Weights of a small GPT-style language model, trained from scratch on English Wikipedia: width 192.
Each number is 128 + 32 x the weight over its row's rms, rounded and kept within 0 to 255. Layers, rows and columns count from 0. Numbers have three digits each. The size before them is the row's rms in percent of the matrix's.

# up: layer 3 MLP up, 512x192, rms 0.0885, rows 192-201, columns 0-95
# down: layer 3 MLP down (transposed), 512x192, rms 0.0812, rows 192-200, columns 0-95
# gate: layer 3 MLP gate, 512x192, rms 0.0965, rows 193-201, columns 0-95
up192 097:116090161093131081154099116087124162131131116192063162132140156153121082139099197157179178144144152149127157183110137179117115151100131080138089111109142107147164093078116110086121127077116117125063092111151127061069099162139141068079103156111127105186127166109132110124133161193128179146
down192 101:102062148125119138126119132136172128118072131161101141176146158160149142110068075177179065106116065085155128160126144153139134129101133137169149067126146138156205121093171143138147130101111183131097054113180129146115130072125142214169100167086093093100141134125170126059127117152142100122
gate193 108:138107153113108095116126098159155084116063073099094081120130140087186159188146109161142169147112139125144114106052102121156184101142145082097112157167111122132137109179107150104125102047093133170171146149078116089166116156186152103121107133111109135084113122110111146106074175130181184178
up193 100:144100175069185169106164106117169106105131091157102129138168091112132086156152136092114072121141144104133118191180120136162123089092124139113131098148199161103174135162148106091089159135133156148159161111142194082187124149122124146117105189132138157095107084202138149110108114116117139110
down193 101:098094104142064163052089133112094122109213134134181176126164109103167119136164123095165067125099130141119118136078125142142119138061115112149119164136153126126124159166110097142154098059153127095144069170117140138134098148121124155103115119074157176132145123133082109130081123092131088107
gate194 114:114110114100050083173120074150150140174130115099146121111103179097161163087119135171088136121085115059072062144145128178125172078119098092087154106125118129138155079135099149138085122096121098188163166061101095128155100152140159138164109139178097132147102097144109086131039133223084139126
up194 105:127126151146181110156107155140194095080060102106150156104161091158177122109070088103123120081112140090076118074106108118108136141116145155093131153090110172126171167153099098090118098146138138078127154144127112148070088144122144104163201106107114134129122093127096148102195172116154167116
down194 104:108142171100131074136143057171178089141157154103115103131070121138101075097161178120105191137119113087101080129148143130143155114112150103141131146108133092119102126151128069194085122137135118156109151130124132138091110108062153129204157115107122132130118147175126102062144160081120114107
gate195 122:089055155110116154093170165113146106143148103176121162142135170096121044095129127092101101114128140111138154115089147112124128140152202124159109154158146215197186147152151098090137143153198153122169134155154132097141155119086109076116096065143142197153140124114122146104114143144140164126
up195 124:111081177157136143149179155141129096148129118149086121165125152123143122124114104108050154134114159123136175150113155124083124151186187096158102086172128156160128120109198107147107168119123124148134110137107124135088178103141100111096146110153160181153111132066042173131107113105111149125
down195 113:059105173162177134120112054158117096104104156174078135140137162081136131181121151155065126117108127084153142130163171089128000179117151142142090117155138155141128209124167168182110136145114143144138064099099159105107128149117076135095098052125118146169097111110130156135148090080124158134
gate196 092:138094124122137144091176106090174204139172135117117176104052175082151127118113112116168161123142117169104106167081114080127153155115146127088153136149139192149144131193153112113154133081152115122156126101104108075072106134142137118075108110129101144112125094091114110138105211105173188114
up196 099:121183104174203171133125095124169146136128114164133170127065188106165128121068092159169167120145127167150133105119138084146143146122137112105199181147145143116141142147146140141174127074170141100177132093121107077073165109142157148129115089101096097164079098140137131168151107097152125122
down196 096:138123092145188161110125200109121093121166115123177111161189141154102153112064134111149133052155178103137159152105144127118000153117132151122169116184150170150198185100107105111116137118157168090137085144123128094120141111083145146130153109127094114103112130171129137163146122172127120111
gate197 094:133170154112083150163152139127107164120153131143147114181091156090136148070168139135119099144101138142094100124182142168164172117147108151107117162107106161133116105160153156164126205087103079121164098143165094106144153115121173130116100153134104184185126111187094135121026147197104092096
up197 105:114134102116098167111121110134168111176143193128122195144125143108173124103140120113053095111139125125169095114155127102105122114125169164133150135060056112165106133107120146168137133131120063110161115090164118123167067186090170161151074094137060113156166160086093159079112117154147148141
down197 104:130133110087104156135163094131120075100135162163105123145172130128185077110126169153129070121108135140077136122160130098131075153161119186132122150109118133115097165120139163162136102136119085072157072114148064146125061109114113124090121143122105159205128118128089177101116057143110175066
gate198 105:104139149138180090123082132156102098121184152103115106103130165046134162089094147120107128093124111148101144107083172114111140175141184116165136102114133154135127135088154080068099070113159139146195170133070104094190132110106088103119122076149129127169095105081127137151178126115087136127
up198 105:136155121102134104057134067153155125133094180174139166123160086157197094108143113120088095121146154174138140139136072070116123078107067105130108107130067124146127083094087138091140103120126105182072064141118164126116159080144236125147046134110186134105132085156155128077077113148161069107
down198 104:104098111094112160153087049117085169155114135099117130114109088109169105109099170121087103103159128178144131087158116115089186116081081123121199145111147082181111073132100165117102133164169132036144122194114089137152068061133194150140135136139160160163138067126055089107075100128114086157
gate199 095:120077085153091135096158107068099136157096101162096068095175202120116127140092126141126156147140200092144098127104101171151138140094102079086156161160083155193196137116105108166174158134098135152126156076118139133101128159128138124124132101131155158155038121174152095100084155153143188146
up199 097:166195105174111138175107144137056120104161155094123127142148093176107126163133060158101156095146133167150105156140110154119150096105081123101141140174144137149087137066081122080078140098120107078131146168045149121061139111140176175128138155092142115123097129106126090115096127098173115142
down199 097:174175073147102154148117088154175087151105121112120117143103135124137145157172119161107171154113128138137099175196145160149077126144138115158131132137186122105157075093079111129105172110112068096166111150111132184125104140138139148113154137126138100116162132138174169175143155106094116166
gate200 105:087182170142184150086117082161139117101176140112156162085067163123153141172147144130116116117088133160143148144072138098206162084152111123126148119135101137112070084174156152119092127140159125151150104083049136181192097126166161134140045146191121152115143129144108114078102083168160144134
up200 107:163156119117128068135176179166136198178065114199173077146149070073128130098090189162044140161136108099113118129127103145155144154071160099147129119107092082171077113085128142135125143105161094145120105109159075159140130145130144158133071125118093144085139082127133101081156116097106069119
down200 100:097181193149163048093158133129152113093159096159093117102098124130088113111146190124174150137154097108160141134142119068170124156128125122158147172092136127110145166110133170105087153103148078119156137094162125133185124109141161068121111070157178143143134087131121135116125127100121180122
gate201 100:156110127089128131113140149195111066130078129120101113109093145138142117133091188104148102053184083139125122125114129147104172118143142046113126179143061104164170112154172114127132164107084207126074127137134164089082167157105128109120159183158098123160129152158089159096083166188151074095
up201 099:115103085159055099122200146151119202118050126137064101158106071177062124159129105117147120135137122126148128112130108104083140045175041126136140116082145114125110093140090112063081148132136122123105112111058138144089141138132066133121122125177079115083162107087198122131160106123208128141